{
  "n_layer": 8,
  "d_model": 128,
  "n_head": 4,
  "n_kv_head": 2,
  "head_dim": 64,
  "d_mlp": 320,
  "vocab_size": 3213,
  "activation": "swiglu",
  "norm": "rmsnorm",
  "norm_place": "pre",
  "norm_eps": 1e-06,
  "positions": "rope",
  "rope_base": 51100.0,
  "rope_fraction": 1.0,
  "qk_norm": true,
  "attn_scale": 0.127,
  "bias": "none",
  "tie_embeddings": "early",
  "parallel_block": false,
  "extras": ["some layers without attention", "local attention windows", "paired heads", "gated attention", "exclusive self-attention", "normalized values", "value embeddings", "hashed n-gram embeddings", "an embedding shortcut", "capped logits"],
  "init": "uniform",
  "init_std_qkv": 0.0315,
  "init_std_o": 0.0,
  "init_std_up": 0.0315,
  "init_std_down": 0.0,
  "optimizer": "muon_variant",
  "lr": 0.0111,
  "lr_mult_down": 3.0,
  "beta1": 0.95,
  "lr_head": 0.0111,
  "grad_clip": 1.0,
  "warmup_steps": 129,
  "schedule": "wsd",
  "decay_fraction": 1.0,
  "decay_shape": "linear",
  "final_lr_fraction": 0.0,
  "batch_tokens": 16384,
  "seq_len": 1024,
  "doc_mask": true,
  "train_tokens": 99280000,
  "steps": 6060,
  "dataset": "wikipedia_en"
}
Each number is 128 + 24 x the weight over its row's rms, rounded and kept within 0 to 255. Layers, rows and columns count from 0. Numbers have three digits each. The size before them is the row's rms in percent of the matrix's.

# layer 3 MLP gate, 320x128, rms 0.122, rows 12-48, columns 0-127
105:184168115132152127120134132132153162098127105154110166133104123104168127117125126121146157160117117120130157135098124120134142114111101102114093104140112160120096116141122174131097192103128138104126083123131122157106144173095145083133131148127077087107147157132184140108155146115120140163155105088117135113140111175135146113135135157113157146108139060141103121151103132157133143150113
107:082127113143084126153095145137100098112106108104156113127136111115098146107126130115166092139095155150145072117129105136124107106124133149099086147092104137134157102112091111161178088174145157151112171119113109118139147099148090109113151116087090154103094084139139186118121147123101127127125141114161119114107121150126140146073118121121128115152150149131115086106119152115109117100136
103:133128092120130088112126163115173132105130090110131135101132157114117099143103185156124143099091172151127169153112095124145089095140153154065140119125103096114112136087116112099150139167127108080135145102114136125125144120079161111169115126143155135109103152100117116162198101121120133124163115130117102151125121147079141150132103137119122148109146141103144136143161151120102136124150
097:139130150187146109121172150103108150121170152106097107128126162128121100156139141155145143130133132109163158183110153113154161123152160156106144128144158119115068143165122139113116104146136125108131119135130133151133175078131153121133172136111073088107100111096155097119130101158127102118143120116175108102101125143147089119140119108112118195153126137103087122114117132122134140146103
101:116115113181129118154079077157102116139111131144116153106184148151115142125140141116141110152134154155130198128160171134103151141165135122142111168153155129123119103154129122128126180136135113116148130127152163175149075092102156163138130141104126115118133106168108117137142102145103129149120108109101111159119130130143178138153124134164129127089149072144145122126136088090141104125116
090:111129117154127068162140154134129115124120138160132161104101192095162159129135127123105108136144078114130136130125157128148136106129130157131143131134134111105154135111136103160118121135134120113144122105115127086119152139127097179128161178090120138129111103101124125132165091123178102095163088120105155145147091120092151123145149092127113133104101122130088135114156117094048088125134
098:093174090132150111118102123149130080108115109161164137157096108118140121138155115145158099072126133142095121147090135137158097154157130089149122139106105139153120112139158181120101138122130130138175157164137143135117170173167130126103125097089108127069109135108118141111131144066126186120135126110142139073111143149128138126121127091142154134116149138132147117145113105124161120132144
106:126114156193114165087106115113133129147144104067120145100130120123069143113115141115117107108158120127165113121102138154154121115100098162159159167142103115066094126108103123128138138122111173110139151089144117128076179084124150104116170142096134131121087135088128133120125126130124143091127124140118080111135152121139113100131155137101140110140149139122133139089128080146147144143114
094:084128141109105098109118154110126057143104111146165144140099105160121116145118136091124105076123130184143097128124153129180147133137146102117153101131138095129128126110127156185161140106132149137139120147156152115116098160124113123180135107113151129127126104157078161117153120106115131123168117125121106154115121149131142123119124111117133190095111153135134124120180165098161114166157
091:092147156126139096149148082158126144156121139138122140168149125095110091094114099111110126105141135155151146171139128100093115157116116121108119118144121109163108120108120089134132144137132159141117136121168164134114097096135118142152163102166151150144164106162180116103105179098110102108116151133143109128138133115113164121194123107184148144135097110120153076127101148117170103130133
110:104148150125120113115119121169112168141145148086079140163073152156109141147133140151155125131151159130136145111111142137151140123148140095169175105119112142177123140136108170151113129117096090144085125123098101168144124116146149130180176144126149125144122161127125154136132117069102090130152142168123150156142137142141109110109139121118113153126142144087150126094138171164083164127128
096:172120142134100125136147136115159147147115094139126148141128188172156100111101097169089179158102135122128134159138143135176113134094129130147138117095140168123133158134130132086108123136144139113092121134106121142168117115113147158136101120116119110139099126093116056158138170128149117143061098128110159117092109104097109119159142113143138163152130153145139134123122184139111137105143
108:144132142117166112125076129140090155115109155121156083142113147155161137106113169109102160146138145105122123152116107117128143190148125148131182153094094145095129101140141123096095108128086097131143153129131145151112130094127140106150107111151157134131140104165154163137138097151133093190132089138105115133139134110171094137114137131195106177133108119141139128125138143151118121144164
105:159153077124134075175107141098096111128145125115129136159132137137108103119125122118149133144120168069104146096127134094109103124123131132092175102148195108140138123145175094121123091083154105096067120151140116122117110119133150118119103129149147107149133098128139126123090173096091100106128098144138146126102119151096143126120099122139156120098114117088137110134153110131127100173118
113:126152110136091110117116110143102118105121163186120126083148138129118087093101114132121119124136104114142145104134168080103096108115131136130132112138132097128152153159068130103134144145195125140132122138118109142126110141113172152172111098164104126105120101056166146092149137133123115099147139129164151073106147117147130141146117153151119126110156140143112110163121146168153155121096
104:109079133118128117116163149140139130165131125157127146085148109116104161092148141137110160143127135140139179116126093139131154147160131108116122118144096133105123070121138104115109083162071133131105107091166135153123143110158142125116144158130142055127155130106144142126128094126109119062125132097111135147127125132125076107170168146145106151184131130131132098163143149114157149122122
102:103139163153154146103138092145075134107110103137134137142150129137125109096184174103149074108116139108132176130116161163166123091145120122160120098123168116115136156151128118096137136143133166155119134152122084101117143155111137116082125112123095103138138093129153140110101139064113126142114115160156129111110137108120136159077149149082099120129125099073109131108142141122159128129141
093:146180152166149152097102099150115141120126156151130155098113149151133106109106144101168184173140148130123169123109110122126124104078118109127103066130153134117132146135105088093136095126088119139131111096113137145157112147175156139112122144140121073126123156128129124151150071166121107136140120141151140111162164120128089138115104149121121140110137101154100163148138101151141163107159
098:158120182182142139109131055157109144115134110159110181099136128134159116165144138106138171155118116141153147124137095145100096090100138108118129111162130130141071143133150144142101098122152081149139146121116153170144116161116113147127108160135102128123108103125172146158146131141105122139143127128130147145103151118143131153171134147152128074110132151130115142114107164112098175107153
101:140152125181127150143119146121165164151115105139171156132144138121134150140143141150127140113076130131173163107126112137143136142147125127116140081115128115120113094105122096107160119173132159140121092084122177140091132156160137104152122106092140134142112105120119127169118157113156131090142188135138158114120165109122092140140173079133104155114126115145084139129146110156127149189099
097:127127163067149138144105164102093109162090118148160125146107105140097109105125105156103091142133128122111104142105112151149119138146136112098183123106116108110139168138086147154148128140135094147099131141158119134093137138083168137166137110161137150121089139125168147120132164163175126135110135127123101131100153118127122080096141119165087155165139137152159159130132160074134132121117
108:119125161147155135136106120117149154087145158100160150125161131138109163145127123092135124139156132137115131112158128135156101105144147155153190136087123095109083132096152130099097129074131122087145131086132102116125117120120176133160095095120110124133091132130120163143144149130146133166180169145118135114124144144132064119123106161135123120081145115122117126099138117171127178088108
104:124109134184127130191102091115101157131110161112106149122127122134136122151128125131153098160146151141108127117137128109075126103178175125138181147184107113101154133110089129163104109143161104120133146084126090131134155115151114102104136122097154130121136163168145129177111107085147151107131137133106123113085116101135143132134151090141146153152092125164085136116143138141149151126133
097:131126104121130133120087126086130161127133111130124135115152152125166135159127119116093198131112099097108167116118117134107129093154147073130138158118084114152118167113133113131131112163132167139134138132131117086084160060127144126081180130131131155111113135136155124120141146144110112150098111076131091122107124142186139120123060119117138125145146128103135164110169109115120114130135
091:137152097125115174148103087152113103164117088129138136111124135127108118108127137126154124141144123128085144143133145166116153162131143156126170112126161170110142150129129164171137132108118122103101152159100140092148118121151129089155130148140101156144148144183155134162104089101138156120112095081111162123121123143127154104125158098153104091147108090114067131128115086154124110082100
095:126102086130096132131075138096141120134150154124146160138140127184110126147123111098117158148176170108150158156144181121072139143130140093128127100095143132123098134106134074127155142121103160123084118129128110114131114089122166103164123126129082137104119147130139112136118124144126112144158160129155167122131153143117093126183133153134087111127093142074170119104147103129133128155139
102:118169122118118126098108129146101109187116122138133112112137132158140136117185147104139109128146122148118149133148167171127112104137138138136116100110091109068093147129117147126130160149129167162139123124135151140107106073118084114156118125103155137108094138128153095101120095160122126086172103173154123100127143122157136186127129154126110148180151146116130163130092122141126177149100
095:140125093173106127103118123144084112132149161157094131102083104091112122135164144130122129166156166134163141086143162102155145116125163101088115138146164123148109116131156075084138095126112104120119125135112121145131163179118145104123128088129120157117117071142125119163121147142125128143127124147146178123133101145146085144073124116093125117111067094137158128130128130112111125148143
103:117141153118144105145112147137117155113176114128138155118164171115143130155167148153100106167140138107124096082108134088142111113132122135174131186115158109100127129167157138131111104132158164118141165096083171087114144138121149121170142139132146130158125157147154109122156148147145131158158170126173132120148107119176127084102136156122107124124146119091154152164159114112129153128098
103:150141134130091085122123129133149137123157119116104104128132092052150122117109138140160146179120093087144150128130131166184138142099108133121127114122115143102129130086111154120143095108141164156158115127122092143101184096087143118120127133139100105124128156135133111129135194124155121112131126162141111121101113145158185139146142125116148125137119102120136159170168173146135168157156
085:071140116061161102150092171048153058145073135128109136139122167143101148098142132136089081089097111127149169129130148132100134133150104102144109119135121157139146089100155107135108146111136154122130112143104106127118135124115106086172123144113117114123120142135114135118118129141157139142124131129128114155135148121167162113107130109136137145135122155158157154115136126120127139175159
103:167079152126106127157081108114121158104118145155163120104101112089154138095138114121148124097138134115143129122102109108165135138209097090130109143114113128158160123143105177127121173133134135152106159116101148108121124092123111086142117101134139141139160128117089164105161093161142116136106141098143177160140136138093158109121120138129131116129120074152160121137154115127115172114150
101:133145149131121135132157106116122150163133140129117130150149146123137128081142113149157106145110159107146131120112172090077081090120122108089147152124148101133077139152120125132135161100098123169165156116158152143154133096118124128159140139134127105142101148115088161155166135163123148116108143072168137120090152162146169091120172168095108110131143139084119176134122117128104125107121
098:172110166124106141135108126139092127125103152125138152145116168124148112093086130117140143135083117109100160124148120142120132152133119143091118124152152083152152142162111114048131115122118106111088097127158136149152114160107095152166113142195105112094147142136162130160145159110144113122093124145099137152132098175110104128132188125134107105087118126142129100103146131142136146138162
100:137098143104141153123104143152155104083139102093164126096120130108129101082149106116155111141090140105083107103120114122127099156089151160155148130098149133106127151100092146070154144122123096146136135133171141119144105115118178137145129106099135147144108145141152182148152133139100110147101159139150129172098125135105099141168081126113109107095159146143100138100140105100128153135084
088:125111159126124118115089155151120126107133153136129145128160126162141122123125155121148090131142181102121117121107148124123123125117119138099144131153128146138122132118064085115165098169140139131114072174131132129137119121076134082115120123111099152118117131143152149098100129153157178120091106156099136117083155129153125140079116136115104157075074107134139125074094125078122129109150
099:153135119135156118119111118141143119151164122091131144140129119135175123076152104140131151079113115136118079120180131111169111125149132124148107109120142138119096142119186087114130110156127166094093127136115107123116146104137131119137166123129113171105115091109107124088139118200159166139156136170109104137157161145133151113124101087084117136123150098110120174102114109125150168118137
# layer 3 MLP up, 320x128, rms 0.123, rows 12-47, columns 0-127
103:184114131153138124146140088142098136139138093109126147133122114121090133163167099094122111094132115124159130147128148158090105118123131143136121145107140104085128132096072136121093096085097149142152123091128108138088114102106151107141147109158115145135171102138127128172155117151135109170133142103113132082121150098126114152072158127081128142136084110179145110170146146118102140108132
098:165121062137144136109146092110113140144153171111118109139149145169131146128100115136087141087138122122090134131107138124154136139188156097162138128140180119164142135121170109079107170109143102099102112131149170130124109104133128118142097126156141110092110157119140098117138071120140138110133132136132089145145135177094108087166117126113135141117126137121148169152169126174120115134135
095:085148125109170182135105083111109120147139129150145140144136098175169182131155108096140111129136095107122124133122152115138142136123099125167132123120137110134140135145124137151095164113161153192119122158114082136081149134165099186073120149145122125122149120156111166108108148119157111154112143117125120112156136107151155115120146136124110093179107123159094104124115084129143118108122
100:102088108107138147147131113152120090133182115104160106152159141127112111152123111111138160153142093106151161140131098143161107110140128098097160147153149172111106100158117146087106106068124131148069137120104160139162108126133147136122117106139133115124154143162155098158128126130096107130115155145139132129161113159131110126132114081126141173142105188165111115080134110133102159158143
102:139140170148136105149115128105104175156136114121122094173118094122091131116137142152145136122127133133114131137141139153138117123087132152091159110104114093141121096174129109124123147074109137113099144134163147111120102159113116177138127136118178159104062158155119125150107116114115164147121109110086100114134166168154125132119120139132125096138128120181082083120128108131125196138148
096:140131156158129106135118172125116119118107100121164129135145079168105091158137141145120113135126153151105114139163125133124145136159134127144132123115132140168112156172122136078109103135081177160116115099175140116076098131125137102122101114164136138125119160151159131142111170168128117074117137147145086134169146146133107154110099129132137131134129097103144139121136199103184155146138
097:060162139120174090128146133110138080124115115143130098143108100149124134141144133152119093123138095127117153112121112133116144146096144114130083147122141173161108096115145097169127182135127150139144142164119150131116123179075111148127153137104081134096122103183128108152130137076130160084132105080155145125127111126132137177146155126107144115105161158136148096137115118124121138134119
101:160131161100139090116179138117163139113157090150092100149164103144159136150119140164123116114108115120121143122149128126089110124105121162107072123134129158139124109110099174162152105144159099170107104110119139135104123081110129100107132148139100105162159084123152132114133123149131140102118140140117158110161104114121160102189122125098148126121124150100097059116111122126107093141156
098:139150132146168104077109075105101155152118116103136117125132156140157131125148162162123136177147115166120132126097117129131125089114125160092131129143138134106120121137134144184163115145118159139096099162107121130122136144132146095153149141145153118165108105137105160150123100110104187130191150114108089117084114154116105153108127077159108160119120142138154120102155124080128097132143
107:131094154157109106148103115097176137154140138165132106133143120128095111144114114186143150110105135127168145119126150102128132096124168120122109142099133138108136111087143112129128123142142091155161119128156107125109207170141139130113122093129146124134110109067113152154144148129121099165103106132134123166123084130159107116101114106127118078166104119081142130118175101105156165118152
106:147116135131099114117112141115084114109165079168115101117117124132139145121127137137160118137129140140131096165125131172126128145107124109137098119146092118134140091097179101132143117163134194124130105126129110118149088191126100119145128111127123143124104141089067109153131121145156151134131099121120120053109116062119154128106142170104133148149114137172095118123111108145166125150112
096:109128096166128140137119106140103115142129141125158099103114138124107131107088130091111109139111088163124132112127107111095156117129148077071085121136113110118136139094124106121179092123100118138182138097133104087151138158168084088115133133102123152143117092127138127124161125157126129091136150138132084151139124146098117103133129110125086113121111104133120056147157124111106149189134
101:112132111169123086125144177086117108076109129135148166118145107092106106160160122115130077140077104168132152127146132144161125118128120147130132110119160132094108145152108156167134109102148121127101085143130121116127163106156110148109145163130138112129092126140126097125117129112147136090121130181122137137083165150125117102184160143110156100149143141100183152124173133125142131091129
103:140114122132130119125136162098086105117106142108109119111152130123146084109123124140132144124118139111142165092094127088105072092150130171145190131176125134144120104126141119101124098094161115137058119155084103092104118133143129095121122139147125071137138096122155098138144155148098154127121125123138117109139076152118138148128071106153155110119098144110133117115144099150146145141079
107:130113134141126143122126149091150138161143109126091124118087121138124114191156118116108146136184141107121094147132126155161095160097078150097124147144137121127115137141207112101160126157066116144140171106149152141121116131152121126077124120134154145095142174172133171145109163123161127103116124142150112130128132145121072132131104103122148113125121114128125162103112122140117098175123
100:107155134123164133122136138131127081141112085167122153104100113104135116148158150113111113144115191134155139179161157132136124081157086106120119138175092187116119094165121112150158150127066156131110107143103117160136132144151128156114160130135148158115124130145146093142133137092175123123135120130113170120123125127189129107126124119116156080147148154128108150159101130141142108122139
103:134138103124087115137124127151158114126128093100125161144109140143119126103145127139100104115107121146135184172165128141149126146153103117123118157129116146078143132145116082164144135101120122143154115115151150152183166137135127130112074173145162126169140121156148145163143184129138111102125104145119158126125108134141149115156101145111093144138137136110135074129181103118143186168171
094:070135157127182082144116123093115081124093088164144135132129145116147122106146137170135092094127120124140148150111126121155071129131139132110058079112131139106132128140147117127088136113136137141103149107124102140176137104126145129140150138117117123160116115142123138104167099120130080135137094143100150084139131111121094115141130107105182136123093098156150170128137083155141148121125
119:148153127138132127140117197130141149134192096075164126151106129147126117106137082123130141122174103116113139122149141110144149096094141132122116118153135107136130108130140133100137104119127123158141130160113168160130144088080119158152176135126159132125093122118122107165113104134123119150126135112181151099134085156124156138145098181123126142142143103114116202162123149110116177124136
100:155114127155119126147089134133075141093097164105117100131088181129101141160125084152132145144127147140123131123150151119110126141162143186157139158147157118137138133106123112142088147174146144109083115150127162157124089135154140141167128127120117157135105141114112146141104120127173146160136105152162082197115145095101145130158113096145122144156120129089127154157105143121102158139140
098:151118157146178118096131107159145145165132152134134114116110120124162128137085114166171152121153128137124132143159108152115125090124138112124162105109136166104150088114123128143119151109064171105110036169109119172136173141141109101103115173118148117130099127112117113135153112130160161139148133106106106136111138138143157094136119131141128151136111135148110132131189154099140110138150
110:129154153091173123190124128123103141139138104166108143087062174121114112116088146165145152114131120090127116125086095079137124122148101124133116138134124167120134151129142116133132134162121146106153115118148122106119140114154135085110103121136115141132158148120123149103135079122114162114123157131126127161168092147177137104095120137090116101167129075122095122131099158144136127131076
099:173132116083116161112101105115159110159103112146135144128081159130128143113130132121156136139103137146162165124087123130143076148149107157091146088134127146157089113131107100131171160074099150113098147137123141135135089106107157149150143111132110130097116111149085113103149120139096087134103115082157125121098115111136115134104117134190115110142116113128171149162104153151163107146141
112:113112109071145133162108150095123137115147148142166167150137161140132148119131111139123101113102101145146149133128140158113190147142149114121128125128169169150100104132118138112115146084123164143158117122110097104105169115137118149088132132153142137176159113131114123160128180151151166126086066150116135142107071141120121131127116127110111108081170110112127157100130116131110129164173
097:121133117135107158155098130116135076129118102125145169080146137149110154135125135131138134118178096120132147155139106139088122141162147164146159090152170150107140119121172169130166141114119109116121148138097119100124117089126119095163128163158083145152142127168139142164101099131089100084153067101097169144137115116124132130134168096136128108106110084150099138094115113139135132129129
103:143110092128086119128130123120157131123157175143116122122113159120163102145116148134110148174146105128145141169104163086123102128132095107133092094165138118089102093136143103112160159130179117098101141132115141127130121144145153171088080139112104119146149108178132119165101182145159130131130129169149140152125124143115123114132098129121119101098062142078120155162121110121116102130138
093:149179122152111112167145104131143112119096125118075097143139111146100136117131129113172150139144091132133147133134124097111099098097130149100078081151135145122133138098112118135125127107094142176075133147141126119117135121087130136107140186158150127146106135108110122128089133142133115062107106140129128150077135158133120126162105107133149125155144146195115124082120104129091167140111
090:152140162113128121121144102145173164118112075117119102100111150170097092074132125105137123178131136182134123103141091113127098136115132153130111130119124070138117162139110115117103101129134132090123154091100148093119150076165106179115130167124128147171124141129123124145104134108132155115132143099124071129133124108130129153121080162118142133147130158135130086130149110086092145109140
110:150199117126090093108138147092086154131164155130117112128135148116098136090119154154155159152091121136121119117074137113119108162133132074144120138162154103134132117139118152157094085145120101166157144143122138095110132117122115133103148160112155111130096122166098133121114128145115151103126120126158105099112176109150162102133129108165093159125118168160156098130135090114105164137125
103:133154119133111112104112107114123143119119101170102141104099140105151104178110097120157082114117141152151128109165195122176133116085135111134133131142145183119117090135138138106102111122121112109161125137131144162128110143158092113108078135132153132162102157105148100144120167080130155116137131123149122175118133084102183126098129137095158144122165116151087106134104137143113111157142
088:154123140166067138118158083206076193104173156128139121071132103120142115124130134168149177180142150119124106124120130098154101129095150166148114132110140123125132141170132123118149140146119121157133158121144125139119120123148158122104140103135146162141123124174140124120148103134100107112147105100119170119124100145101085152133123162118136090151126128105098123111116133137114119105127
097:158089121130120121158103101121090166093133120142134132138119103126120155122131101113123129078175132099133128149115138095143109135212100081134109126123113124149125127131162116146146169129142142164117114105115179117070117119148137112110113119111147151142145121153128129111129140148151122159173134145097157176144090125130157072128100144117129104168123110155180114151169096112123110135150
098:134132143121138102118173163142130157169108127148111122148131130125168146100148122154160137138149140108156144142128165104069121094141120121110140145102119123113075154134132130149165131136116150156140160098138186179156122114087122102155150139090092120138091145130117123177140153150112178110119156070160138099130120111128168112143159135130131099118128159099132171149122142111126093098147
096:127148118137152116162100122151115116159102142160149126112134119107108126100057102104125188123114100108128092084144099178181120101075131129144060102110125117101161118115095152111114145141117117120099151104128097126141171123101115130121136142110112129134134154130130120145152135136120120098093108154143136143128115135106164131097118111158170117087140151167130127143116109135101147070160
099:126131104160143143134155141101081147156132113147103133155116168140115109130092117124104153078164101121146127142147124143162113124178105121105120108133102081079092122175148134148157128121129133077162120131154086104127123169147123113116107136119122140104113120138088105108108112107098111125146152086118121072135125129124124115136152121184120155159122122100105110171158132126151107154192
084:136086166130130096157105176126101120138167157101154142124172104157086119125116166137149090125117167089099145137127137130135133135093128133089149154160118147135115134088054111087175104151129113146103093144113158139112115136108123111127109142098093119097099114148139134147123129127142122088100100161112120127107139115147144131082137148140102119101118109126148128089095131095105134081160
# layer 3 MLP down (transposed), 320x128, rms 0.219, rows 12-47, columns 0-127
106:165122130115144081125138118117115139111142135087112109139114118122093131103131159129106126148178152120078145118106129145103155149091120155123131139087104127104088093116108098106129125096122093128130142116125111079080112125154111146138099141142108110122117068075094114151123113150166108168121145142078143160100158154133122143114165097126149136161128106137132152094095161140186108108124
095:143108083124140148117112166124145129134157132066119190109081131115115129082156142077120153110145134099119150160165135154113115098145134117126121129117140141129117133123150146148144084122161158119127170150120155153167113101117142126152098133098130146121101146114143113126136145117136171138150159081154146120108106180088129098113116109113123172140176109099127148096169160149092108149120
094:135162127185110145172128132122110071149137147145165110137136092116132133117153154127113156150133117103130093110148100100131136165127149155102154146111129137125123146145147096138153125131129135086081079131141127115115167103174125117124179144136165128113121093187146137160104150144131116120155179144148106099070119120109143110117114129172132119157132089157123183155135147144128129158128
106:155106107108151117126165121134171167132142127143165144116121121084141113115113146105130137145120133144122129081147109145150153107140125155179149136088126120129139107075136132120083081108089136122107173160095166104140119127106126150108102125123139159168121109101104112144085143126132108120158130093141129121143112103115158101173073085138181110087120118159162141139133144144098168138144
105:138084133126132137177096114121132179145117110111153064103095107100107155092142122121147126145137121139136113120122135147136129111102107173122179112087130100147085103126154117110106129105098113096088126106138109118101106147171124170174128104140146129123050140148126145118122094115148145118106121121114119152145125077116139091152115147097138094143128125122085118125103115148125184118144
096:139102140172126137129121159131137163109141122150124129125161108119098122153132114164115152107132128138153120100126118135132132114120149151150133103144097160133145161134138110070149110094082121166153086124155102125131125115166098157154160132129116181142126119126138090125116130128138183090130153031145160139115125074143137126124138116125147128111128143131082175164174089137150133131141
095:145138138144118135112166120128167137100124141156123146137167141107138141153080108097132131164135126128173110155176124143130153126147113155094104091162095142157100136115141140120119167123164125125150101091139121101115108150087114137042113154151142129119141121136133099122128108145114105159113120151113084129120105136136166064121108078131137070129105149157112114166139119093107140145119
105:091153168089109104142117162177128115120119134154139140124122136133170136141126140119161158119097096116105189129127147121097124157163120118122128117111152154188135125140129158112120128144156106202113100113129143101174139138111103131133131104122105120136142119115109105157120148162109148113157155139174184115133092090146134096163096157167128118154129135167130086155109118101133112105134
104:115136173086146110079063153136157120109160134142156096109114125139115139079121112109121091122157142153133173092122134168117135139139162096127116127126140134099160109106128125135125186153103151159110138099186150126138106114143105164147127111132084126117118107063089125127120123153108110155103148108114129123142122104140162178117144116099152131134145152153169158121145113102119118108130
115:163126110117121101129107128064150121116165129135125131074107150154161122152130126154133138132130141115135121097154125150149156164111126152148093139107126142120158147164136106118082088097160146098118103115122096128181130156106127131049087143111082099131114128142132159157126085150164114144125132105135121159125115166180121160098111144082107148140129124147113145142132098114137127162134
104:129142120132120142145119153152088128122116108155117096130142116124164124091146123141104163123122142129138142180105117146086112119139129111142097119163100137095153120193147138101130094111131167122140139127152153117159118155128151116155176125141127139142111169117108106116116154160179174142122141124155134091117092112128169098151130172081137107085118124180131113169107141107084143176147
094:155142154105121119098111094134135147105139167153138126130126147119133137130123133135136191082112138106136104122127099140108121134104073129150158165135117135120119108149110172150120126084107116106130136160161095147134120150111142168138124088142127098093087138083167115082098131107106095155080096095146139074134130150170164141084091112121123093140143139111161162114125121126143111109145
105:108134157131107094128121104147159105109110112055149104124147091109133172138141152096125140136131096125144134140160087147170146160148155159087118158113144101098149157111087104132106089109095119170141131166089122138114130094130100132130127133149124101149126105124090085133155119139101138161120115140103166137125160128122124105144135113099156125091154105106182153143141107122133077124162
101:134120103133162135146150120101123100131113125084135130118158111148111137144101163138093127178112120126124115094058135106161145097145160146156169094159148139119137141100115101127134145138144135158108144180141182142139128172164135131123140112141104115141144110097099121107129105123117136097110113096132108107115091091141145127085044158125165116127123175131127083135134139157113135109132
110:130111158142132137161110126120134125129156097092101104143101114094140132097120120081124120128127151126179141144106097139146158139084101120137146137100126113127109102124161150124158140115124119166137111134113145063117175123118064126095145119110094148146087113143101120150158147096136121121092153158136113166171116133145109135118107090089112166129123140119133056134179137112105110112094
099:110123110121119154115103136111105112133143104160128134117131114151132132120117141140111101152139080139109102101109089101117161196173145139101166058097155115115130119107142151083149127129124119117059108165143117152135113102121147147140157145147110156166144120150116140153133161126127129134150105145119127117173103107152093111135112165148127140137124132169132059125175136162127154146160
099:107089140107109126083117130106135104145131106105163113137128148157112116147116146147133145160136137107114146168157089127105129130167070139150136133136158116115167183101103150109163083114130126094156127118152144084155158115128086149112110149119151158116151134127138130123139088142108135116121133082108140151086119080060157120144116120120098140166134150127137133131179152136088090130107
095:095118112104140182130125124126135110137109144105103157100116172095103132141135072119104098105161092176123113081101136128124124113119159157164154168161093146077143137086091129143163163120080112113145129090112120174090170122111144154149144108170112128150154141119125112145127120122105122106108095120129117132134123134105083159102110137176090133109128135132151146121117152123125124114145
114:106158167127154098087123159121101116103141135148113151117116114146146126090121127089120091124133113145110112156108162103105176128128136153107111121183153110129126077104156164136139133068091159117151127153146144094128118107092083206121123131152116155122097147141118118153118126173108131164123135107158142134145120168137145109131121156108117124107146138108143181129156111166153117144128
101:092147114142145151133132159135113150153155079116131157124159130112141164145126151146150125126102104151141099134133142183154141120111118165145106150141126161147101110151113170103160110151129134108130098092106133151085107152118097120137100129078130153140113153110102137147118136115177167118154176113115140118174178107100073078109161141118115094127124115128116084155107120084143135141125
101:132099131148135132065143103143204136178106130133159153129156138134069147123119081127112133126107080154126148113170146131097088118136119115157124106153098095176109114125185125121088113117133129141116094119114131121140113122125158127110115145122147113146131084138114143087124089131136136085162136095126099117151133114108120139178132117151168128075104119158113115121098132129119133137149
107:123115179073163137158146084140078138100132137168113126122081167179151122128103137150157124125162115100138105148124082105107070124095145102138107120109146102133116174117103114132151112132119114124137107156105124129131161094139156071142109109126134122146158139102127146131113096133127135125146126156121126189139080134113138108133115104134129131159114128121095125121164173153111115125078
103:155128138095136176106134099129129114120096136110133134108162151121120145115144107143118125133129142124114152127110108120131119139161068158099129075092125093155128129097115140097139103106137167107081144126131144195172133113153156172128169125113153178122096119113123181092115139151131091145097115106141125162132111143172137122088093152132096098113161111147119127126088106121126087113122
111:156089136118153108140110167128170177108148129143187169123140121121112147158119102127107103142116121179138129128133130128136099148112163153113102103121151105108148153128106103095145145132095114133174134102134081156096129189133155165161116134132154127169205090099092133147120142175123127117084102161113138091128140149114139113106142107136136121127112101131139127103121138113118135129103
093:146112167117140167117124118112139131133119110124127139088124129140105135138156080127118102137137135136132123129149102147123139161131165169128099095120193075105125124124139142124125136126160126097116133127087115059138126128131182054126096111113147128116083127143139116157141072114125193142142102126159122104097157140138152126150150119138119111119124100132112083101125088165158116105112
097:097151137142105126110146110164143149134146149147171145142110092096108089144103134134120114136087100153157136149125116179111122105089102148110118158163120123087114102137084112085149189117120138107088111133128119125138110205141145117091176147119142169142112132120121097140113124098097137087094073122132117115134130136144124118100142102130140095117110128143117130172127116156113120169114
090:131149147110143145147136165110133134090086146123103122112087122188150120102081141099142111104073132102133143140116121129141157152093124105163094122124109140150149111131097119115094126112130138120137159143128108142113148165126109122072140116146136097163112150105070122182129114127079140122115180135103150116098155098105128128146148155093151173121114131151104095116163126138087150100126
093:102110130170117069093130082162118130123135125162077148118141139134114148162159150138161137114099130176158130100132119097099089127163147133081136173087116104112064125149137139164092113132109123125161122106152118106143133156123113127118146126135113159091116144159128122137081118129139152166119123155163128173170128146157113142151111131127159154094169135119141152121125136130105131150162
109:155193100095147108158102172120099130120132120144108151119172156112097096101115151178126088163116100172109119086094142109102089121109104069173088126157134087131149161143078141162121131130138136126145092097120148134153170101158137112137139129087155114136103101142127149132167128139121122118122105138148118140139146130123163098140131141104099143130099122151118118139150136131139153122115
102:125124099102141105148123158152153121126158119149135122077141156113127121120087120112129136154113148096128161081096141133108119124114136131178118173122120153108134082138113153152126147107108172140161153086142128103097135146108116142179111118117111098118176102194146113147155123148067143158104117093149126112135118163121136131128143107171131172149153095104130125119097134124171138089139
090:103116116151145109144128132134122088083101091133089144107117162101124135148130094117121122151171147105135135109107128162113105171118149110156161172112128114177175086147140116082144126142096150082143125128161108150121100103140112142106135060092110115142134081101175140142153162126122184141119139144124111120139165114132170131150110110146129132122141111142148178156137120133113123111142
098:147068128106133140114110115113134174119102149119111124110119126136100107098148057114174124118109124159113132132158123138162127116183132098092114137126137094131120127116152169117138184112121090154101114090165163108087121139122125159088095141117100104156130146111127160128108130129167103135106149166110083173136112120101134141108152134097123140177094133107144109139150098126135134095134
098:106124109091145106109161164111134179158119106145120089137111135139111141144108138088117150161140127110128123120113162144121134152147126093154155125096209099131115110100163128132115154122128131192131182159147125153135133151096158153092142125121072116131100141143137140102159089151111104151102183101114159138170135114149160088117140103106108101115129146114134110135137103108125126119123
098:122137114141110160101080121139155095129162116083142135122148112132121129123152167089101108099147141128106161161086095140110138117126124146142126160144137145088116088103153139154106126107145127140121108134125149149108086129084128096115110105111144060134151137134143139129102140097153083152150156094111098087138116126071115132122159116130138095115140180092130150104089141155144097160093
098:125150149169148120120107141117127105096164129113121106087108132154125139121088126120114162137156119127156125096155096135181095111121112107127122130129118149193125095115107114095117127152108153101130122115139161107114151145141153100133117111119094093124109094132113109143129132083152093087153115131092118136126104107078148102157145126143101149194159140103137111133185173104170101126162
091:104122110168137105093124126115096141173125107125128120139102125107140155173139126119160120100129091157159136149129115135142117133112053160137105127120154162108177147136140143105122148120125114124143166141123111104108148157105117119121114174134150083115187156101128070160150126126110101111105160126105145108110095102134171153166144115177129135154116157150104111145097156162111137150151